python train.py --n_layer=13 --d_model=448 --n_head=10 --n_kv_head=10 --head_dim=64 --d_mlp=1792 --vocab_size=16384 --activation="tanh_gelu" --norm="layernorm" --norm_place="pre" --norm_eps=1e-05 --positions="learned" --qk_norm=false --attn_scale=0.125 --bias="all" --tie_embeddings=false --parallel_block=false --init="normal" --init_std_qkv=0.0244 --init_std_o=0.0303 --init_std_up=0.0349 --init_std_down=0.0349 --optimizer="muon_variant" --lr=0.0102 --beta1=0.95 --weight_decay=0.0 --lr_head=0.00439 --grad_clip=1.0 --warmup_steps=200 --schedule="wsd" --decay_fraction=1.0 --decay_shape="linear" --final_lr_fraction=0.05 --batch_tokens=[32768, 65536] --seq_len=2048 --doc_mask=true --train_tokens=345000000 --steps=7560 --dataset="wikipedia_en"
Each number is 128 + 32 x the weight over its row's rms, rounded and kept within 0 to 255. Layers, rows and columns count from 0. Numbers have three digits each. The size before them is the row's rms in percent of the matrix's.

# o: layer 6 attention output (transposed), 640x448, rms 0.0303, rows 532-559, columns 112-223
# v: layer 6 attention value, 640x448, rms 0.0244, rows 533-560, columns 112-223
o532 090:037147085162143126098164119165171125137079101069117169099122096146184219178121111072068110120136085078147129149162154120117124151178169115122143159163099160127092086151100121135109119102162085053140167112123152127150135103126122113030101057117104090093144094193092129111115126173103199104143126136166143109076124115175168105114211154118
v533 099:070182189200146189141047177110096037156137126029079138128094184124124146110171152120126170086076152136108057121132094106170126098237144175131119122101099137139160144097120197118177112165129132163134168149135085171160153132139114154143165153104097095183159143142120145132120130122114094117144086155119095082136143092175150135173185156147
o533 093:167119086126147035093137124145147167077093099180177130173168110143123135123133123099113105148166128139138135124118189149113114151000133117108139154137175120105162115111077086129092106094077124094104111118115158121105069129143157106098089108165171173102092094082117125164150132083112139116156131113140089146133106137062105183136149100089
v534 099:100135120162196079067118227079115138148183129117135157082129083171132089127132165114112113117169147104155104074130098143135086080125179088129135147089049106102128164137164107123111152151210159102093103179129060099095115179080074117108109122159133130117124142105073124143068117140138071190122126160134119130152136125182031141100131141143
o534 092:154116150133085184153091054093146128092101113152156111195134165105151135091150085157123169141078097151099161131118121085169184141142111178114162106147186105138155141179047136148077150079015056168172144123127175125124136082145115160192146158065151156186087086106169139139151098136149151117115133111076118163108138127025201123073125142108
v535 101:134075112192100169169120153153161131147123115098039167139132085112091128091118104130149125118188168199165161137104130125136087115086160118108098149090192075133094183154185167097150061134115138114174123182165162157145190177144124074126102090154130130140148119148074067121136079087145130088155127125191125133084124114125140097118128109144
o535 093:166158128097180096102155101104110170105137133144142097120086176130145141106136161152110165099105113068064141144171092125137121147132129160084174092138131134128159062090094095127121139154136121111062128066102112129137089051116178189117128125094139143115078109110141184119099131153140157147117153150121116138195125170161073140132086162129
v536 099:150114122111159106122120144123101134135092095122126133102176156143104120155091128139098172124150113167179119074152110143128156132149129113114124119172121153144179171124139114137050154111141160142133161152145188185132142152164174114050071126121138044122128046065119182106224149128110090148149124149120102130122138082186161119120112132108
o536 094:127128175152157148137093174142127091088163156126131168081078108107079163066190141127180142153121113155067135153137151098103158074082122119125143119104096105075120155101151165158217088141125109139143111224080119118156101125094104045208145089091070150150109172140106061159046104147104222132150145128147141124161108117068084161099140115156
v537 103:073075177090161186169128155083152089113142080162083112145137135135103119186132146178132169100094156119167151138160116179134133147198113166144139121146127163135112109157101134130104068114161059151138102155126127125127150108126116121104108176180210116145137137118114110123155130144131091121117145125107084114107076063196166139097108087129
o537 087:147129086144109174102121047130125143151104171160108166107135149100149140079121111094182129149135069148061107147077090073105088120045140116136122108101111072108147129112140107133191176167129222101173190111123157161141126150096097119122160092038082163144115116115154152142117119109166179147127153106185185122159142140098093147152124158127
v538 096:122109056151158132086090093157183079115145104096204040210111101091131151113107132176172115167130184128140173144125117148179147180127133107125125128182123126137182137107156129075141118169123109192132163119096096083113164112142107146181112112119108105184151152138135066090199114123191143093142172102148125084198103171064146144050081118128
o538 088:159133174121099128151138122118122160154145133171051137077126162143135119143122154158029142126089104111147118102120113128085131107132127155075129119118151071133107135159103137189104140093115121111099139122112200130169126135122133093075159138160149171110084140092107185122110178133124069120142107130142117130100139086132154131138136134131
v539 097:139118115101152160118129095116116098137133145119107082129089190083100147137087127158130156129065181137101099129161053162097054103118128139132175114090128115109129124054137211089110081090120141130113130151123107139198068155125180137138168102160183120159095134082119155125114120137084141148174099166098193054064130138070101092174084171224
o539 088:077149111164131102083120119180107110112133070104150186094216130174108104102170167156156130138190082082184159107148131064123225137137174106130097135131151169148147110171113094150148170207098141183132117120124157149104228075160116134073121093114139155091113149173122136113098142096126111116112157097111056193202111122113135191137118116076
v540 102:099116096100095153106159087145155149143139107167108126147156103144061156161140135168110164159120120123105150135104156148150117148086110071132101187110186103175152150108119159112138146151101125104098095140143110112067112107176167158131115130164128132158105090129210067138156141122149064137155069178168148144096142160131147134083087119118
o540 096:143163159132169099164144177129124094069154136124176091074166201129113099144146088135166138080144176163143103111148087140081129100150156096110128108114090121125097135142106168142127109084125099157052169118136099149153156176094075070159156093110132102079127125096070124114130043119156108122171173095090119141169124132119092151169146115120
v541 104:167125137093175176133145143157171082074148117155172121144115100118081160113075072126137099094101066152134137098083125090075097121137133140123163128165103113120124073101168095114090046156160150093089112136155156129084092147188167162147149110121128108152173124095141106161158137138107125100100167139162101165114063040154121141141122086164
o541 094:122099064171071036156124139112096087169081176096120132082156160190153093143140150107113153103131207068118135201167125103137181130149139128141078134111086124111135129122100202108200215113096127144126155116044113111165157137091058111143116095134102157136087145060138173107157053148120142156108111150077159115121166108147103125138097129066
v542 105:142119135110174143154138134137096093116151066164139106121159094118142181201097111101103155131165149139091163120113109156103113159116134122164145122107145127142068146135159110148179129084093116192138099193129121179106138149117120201102106114113113095168118101131075124119123125126098126065169103065123149103157141112114116099164163122105
o542 099:139154132106087120073153132137140148128078163130114112118124119144067087094099124111173097075105118107143088103192160155124145119180076153108099134141065082121179114114124142136135148167172172068141111086130110125132083128123155043180175141181071127135126144098124084127134088144140176159144129159117082104099113126142166124150127117121
v543 095:152122148201098204186043163142150068161046104136093146077115069153136166122106118130103071122156109116159107127141151173191119139125147167172117171123150104124097139082157143126170145138156104115142157084160201117128116140141116117178106154101180184118046097106102144161120164117132162103115126127096127134116059139096091180147156063133
o543 086:118163135068125049094206121096105124118150156168154117168133174080126092167119168142183171131098142128126194170138132090087107104130100068141104119118113183138111156124120180136062137127069133119141149102102069138143137100116140064071129133160111099159210148128167089140156072120088128143135171131200136082117188078130122074110131151113
v544 098:114084169182096138170167120072137123138144089112075135138192198162111073150137134137135046113130140139145104143152169124115078158134118098103092123108175163185102096123134147130155147118198123126108127090096142175106105110122139092176122113149101178126138202105146159151115162102154126105163127122144123106158086142147169147129113111137
o544 090:118173051145128152104095135149180145110163119102161137099072120083200141091134119115118161117168110099120195122123144145127175117072141176186107128110116108110157096122149115155083128093099131162148109152211113096190159132093148116082113180117174118155113101144126138094173120143151152167071131101062206122068170089106110073147141141128
v545 099:155148163125130065162132131102144139130151160146156096195165155094128075109127114108125123118087180101136117116130140155079146190121090160062167147114179078138047154125069088108078122149205168084121132135130090107129119157145109139112141113093132118103135083121125131134137190192128159158139102088095140100106144158116129137160113114099
o545 088:134121108143117193118109108126108153124122149111079172082126105137112174148130124126110163141121056144108151096105093098171147050088166111172123124121108203132141119132168111190177115097118123122182122126172140165121142067120165138160138174104130126162144135151162114102097077103195100133112161136131104151115126127119188101107114119144
v546 101:108133138126096158138135084120119155159160121109159099149119233177174126131133102114125127104142113154108133115152103126106119170145119141156143159132151123120155145120136123170137128117126088124116137103081133148168113143090137118119177178204115141141155144079164129103136117124082153123095142090148120105116111128156132154111130156108
o546 088:136105112160189093096095166161124134097093167099157160090111109070122102109122157108124156145128122097130134109100185106131151134128134102112182169055129165105135117106150131080108126144153164111149115143155126157115150104135145123152082117111131102124114098172111136198088105135248116103199135149056150160139128110085160109157109141150
v547 098:114058158133180104100158113079197134111134145066115138135102067121153171069133203131122135148144102110173087119059079174130111109155104170150122155127143126111116092165139148139134094127087135086093111092130161096166112133090085142105145123098165141147126150126102137117074180089062133133149162132153146137156115126077166181069080126122
o547 089:145137102140095168141117124142099112112118139179151113161134159142150084191124111158131144116106123126054152152182185117141069163106150075161198085153152114194129146117076158125110151110175123208156147182125140156094150141153147153166141116154099133080148158122165136091143105113209116138101097144125142100132125110187099086158120124061
v548 099:217129070157154198149133139149153101141082100174139130102137100188125141142179164100153099163149134164133143151137138163142108085108131130166118178117157150129163152128107096113151107135078115136130126087122139087105135072124077049130083127126133138142142177169151093101173077095147089126082127100087142140080152105140146124112114125187
o548 090:075106158146123081092125072113124162131104153080100189160071166070155118092118087161110132106128115110074141166113141117096124132141134111110122069160101128163100173124136089143125169151174170078124142129161126162154068223129155125108146168146159092112121088164117170151106162110169137145101197113168177105129115188147123081152096106099
v549 105:182101135047162118136152122097106126162131125102099102175135124088112070107155140073160092024162145166156058117148063106092158106164161226104187164105087171101140157169121147106121121124118060161155074145131167221166097146172131134131109164081057131162125072149110082164131164097163091136132170155133128122134107060098169130131167116103
o549 091:080155102188089144107119089157079106123142090213134147088120129154112157125113151142068178215093129114116134161100182161123125135070143015140098092113178128158125110098116111107144114154139183119116162144155096113104122136114101101133098114131218097133143146147126177132150141136099190133118112104163143134081087160177114153101139118135
v550 102:132120163154157144122139120134181114131087077141078136130122098047177133174127087075137082085150181108174130134117159193143157146146126107104165134162142119126093106125130105161133132175091124097093131109130172120134107115109130096154166114131108130146174108116157064136155123158097159079116121044084114141224117139162122119124118114159
o550 094:106135166133094105197131190098079128174147186123152084163141126198139147076135146152153148185080113142109126098103121106087089109135138143135109095160139113134149089114103119155105154085155141140120140145108082087108139134180143152147123170083117128118124128131117151123201133102193079221109127188188134099043129127152201149082157125103
v551 106:072074135109109155146105105134126014162167179077115123123130123118180185136101147070177146136097072111149107143062124146087158157151097156130139183163105096090169111157097079133104116180058104121086136184157123101081105139136136144187103129125141123157111102110123144119125103152138115108050147146085178137081093088176121127156163120145
o551 096:137169087126143108119109110133118165098093137164099103138170132136115095098099111130086093132135200135119105159147138110163101105077115103139138115110152179141096104142082130087190158093151121139156113146148132164173106070118055087134142120143125167117124147144134081097122169135102136164165143103157127093111168180123123140118125179125
v552 101:143133136142039158118111154160116127087112103124085176093141134191092120243116129123133122126080137096136148116180062131119121074045114165167142149165105161118127146118127139145115172059187100099178098098175089164178148152137174148209125092125118130125133123145163144115068055164134139099154107159154098111071125098113166170155129200147
o552 094:104157098163189108163158097131131138151131168123154106165145159099188143017174149137146116134206104150120106124115220108134141197223158128109080128122197096146163116140158128105132108145102172138103128144149169069091108071154160145033077182166119098062136138125136128137151217086103124119126119124158175153175163205149122133102130093132
v553 101:137199145132123108117117109150128099137105137137138176061141063108094110129165113133120108148125118147094123113166189151125100135138122069130119108132123072111164119154062122107151063193119145155111135110148186121079134136113127108130105164194143103107148161099126164070071128160152064117070122103138139124092220120137195116147110142165
o553 092:135074136123120162073103153152106120160135094154128084137093204118141124119112166122120129138159162146110113104146100152109136140123122166130111172162107142114138154170141095129118155029156109102162082157094060150169116156101120119130131152104095128116101077161127057190181120120078162130173120115086116111155071079098089121136127144105
v554 099:108161130156161103120152168163170153092067103156154111133143046083092118161125108156196175159126129192154087099078100194188140119107088166133181174111097144130110168141159119132097102115070122143053100137113108130142132152198144152190086148121178186154107140134133109147139147084101102130125083121178141183133144087147130072077130151187
o554 090:172111098099120160112091120073126099145171154114160127078112180135113152093098122134091137131097116056126157139202161109087129111212207114153093063089124097143134091109128123131140171137123130153195104116162137111157207125113125118101119072150114103168140118112095168105119131156202145121116181140089110118163136122178159139116098139108
v555 104:129140092108128124148122073118133150110147124124161170104143082110106114106145167124098142181094175175079159092168143172119120153130134141158115150128134113101179114094075100152127104107178116091097136103127105082055172179121090150117130144187140107106128037143134112143120113174122111060154162071136163113092122096162091090113080191129
o555 095:141105169201118105141135180147087152152084189132166116155104167084098152097100073136147103096166131109181131114105095113141152145144154103087178121116129118089124161139146144081120156120091132112155099133155153124156083120085096143183122152097160172155157192136104142083116122095126104137101133174083092115127106128091170119177196063093
v556 106:102127179095134130113173104141115111153068135093163147138129123071061134147193122137091139090083069093148097090143069173171112128107110127102135185149052144110070101178108102182128137141098163169170111187162130045135078073230135087152179100165120120109121109113127134175126089138122126146140129129157161196101123166084158082102110140116
o556 096:152133059148124156184132162135137114133153099134122124093149126159143094105073141108155100135156197145098165181106162135082083164104150095157098108124206107190193087076123139109123111116123097113150127118144099169092186136110093159146079123141153135162120181149076123074127178144173126134099160118092139087109107106158072168162155157159
v557 103:166121091117179146152080102153126078121102143123111134159143148147118106117138181102152153125108097184120194122131067105164074076155106134150167138122151132161100073106078141085129100153130096098097120109107089108138165159081141147073163101156185134195101135166188176147128102124133178117109150083114154114120153074085196152118168169163
o557 097:101120113111075152103160155095179104094124117114153127115135123069124113176161129137083145126139161047131098135119134124143175150102155139171088117100139170109126156160169104210138145125094135105155117146140192138151131122137114102144141168137110132101120126118138103098125097145109075110129115156138092126199102126105099098134120075093
v558 101:189141123120110170112107132107105121125120076097083146049125136212068129095091063166100140121127108143197089142107165109099161133114163082053088122096076153148112099100153053092104175160136134151164131135120164170125098091119137108186173115159115133162153099107105111137139113036216096118161107100173140109175125108088058111152164140150
o558 090:110144128118167080108086152136133150171160163193156087150167089094143132115147155109133099129141190115042129130140125138162114130108072131149119141118196062131125200232145186137102086132124128114088140170165079110151136138137128111063100151092144110084059130139147162126172156183029122093177132108053087143131165126155173161119163083128
v559 103:167119190133115108109111110138135129130151156097135119134150101110163118089114129127085086129175162156198166197078132124139122101102129077096141181206111126051074165188081080099109085104101141154156104089141168121061133072095097124107118102087165148167135097101167181105068154140143080180178165153101155208143106169162160143143119164114
o559 096:175101111135154116165124138091110127162100094169014132117134135129135141166119181138138147141081086125112134082164087133082178176100091155132066074098103156157149126127127153157096130126149118081109158158115065144174109173169207148078140156212091077114098195144086111147182135087121103121092104150116165082132110097081093109123089099161
v560 104:107122129180123121179147101160122087129068126148139197099120123110106111224116121147173126129121202133153178118078177121116157193122099150162072089118123128100074129122085147105160164076074152160089119146154077070143123155101130165174153168168120106157159153169126166100159120186107097097133058185091124127099163184127095073108136113137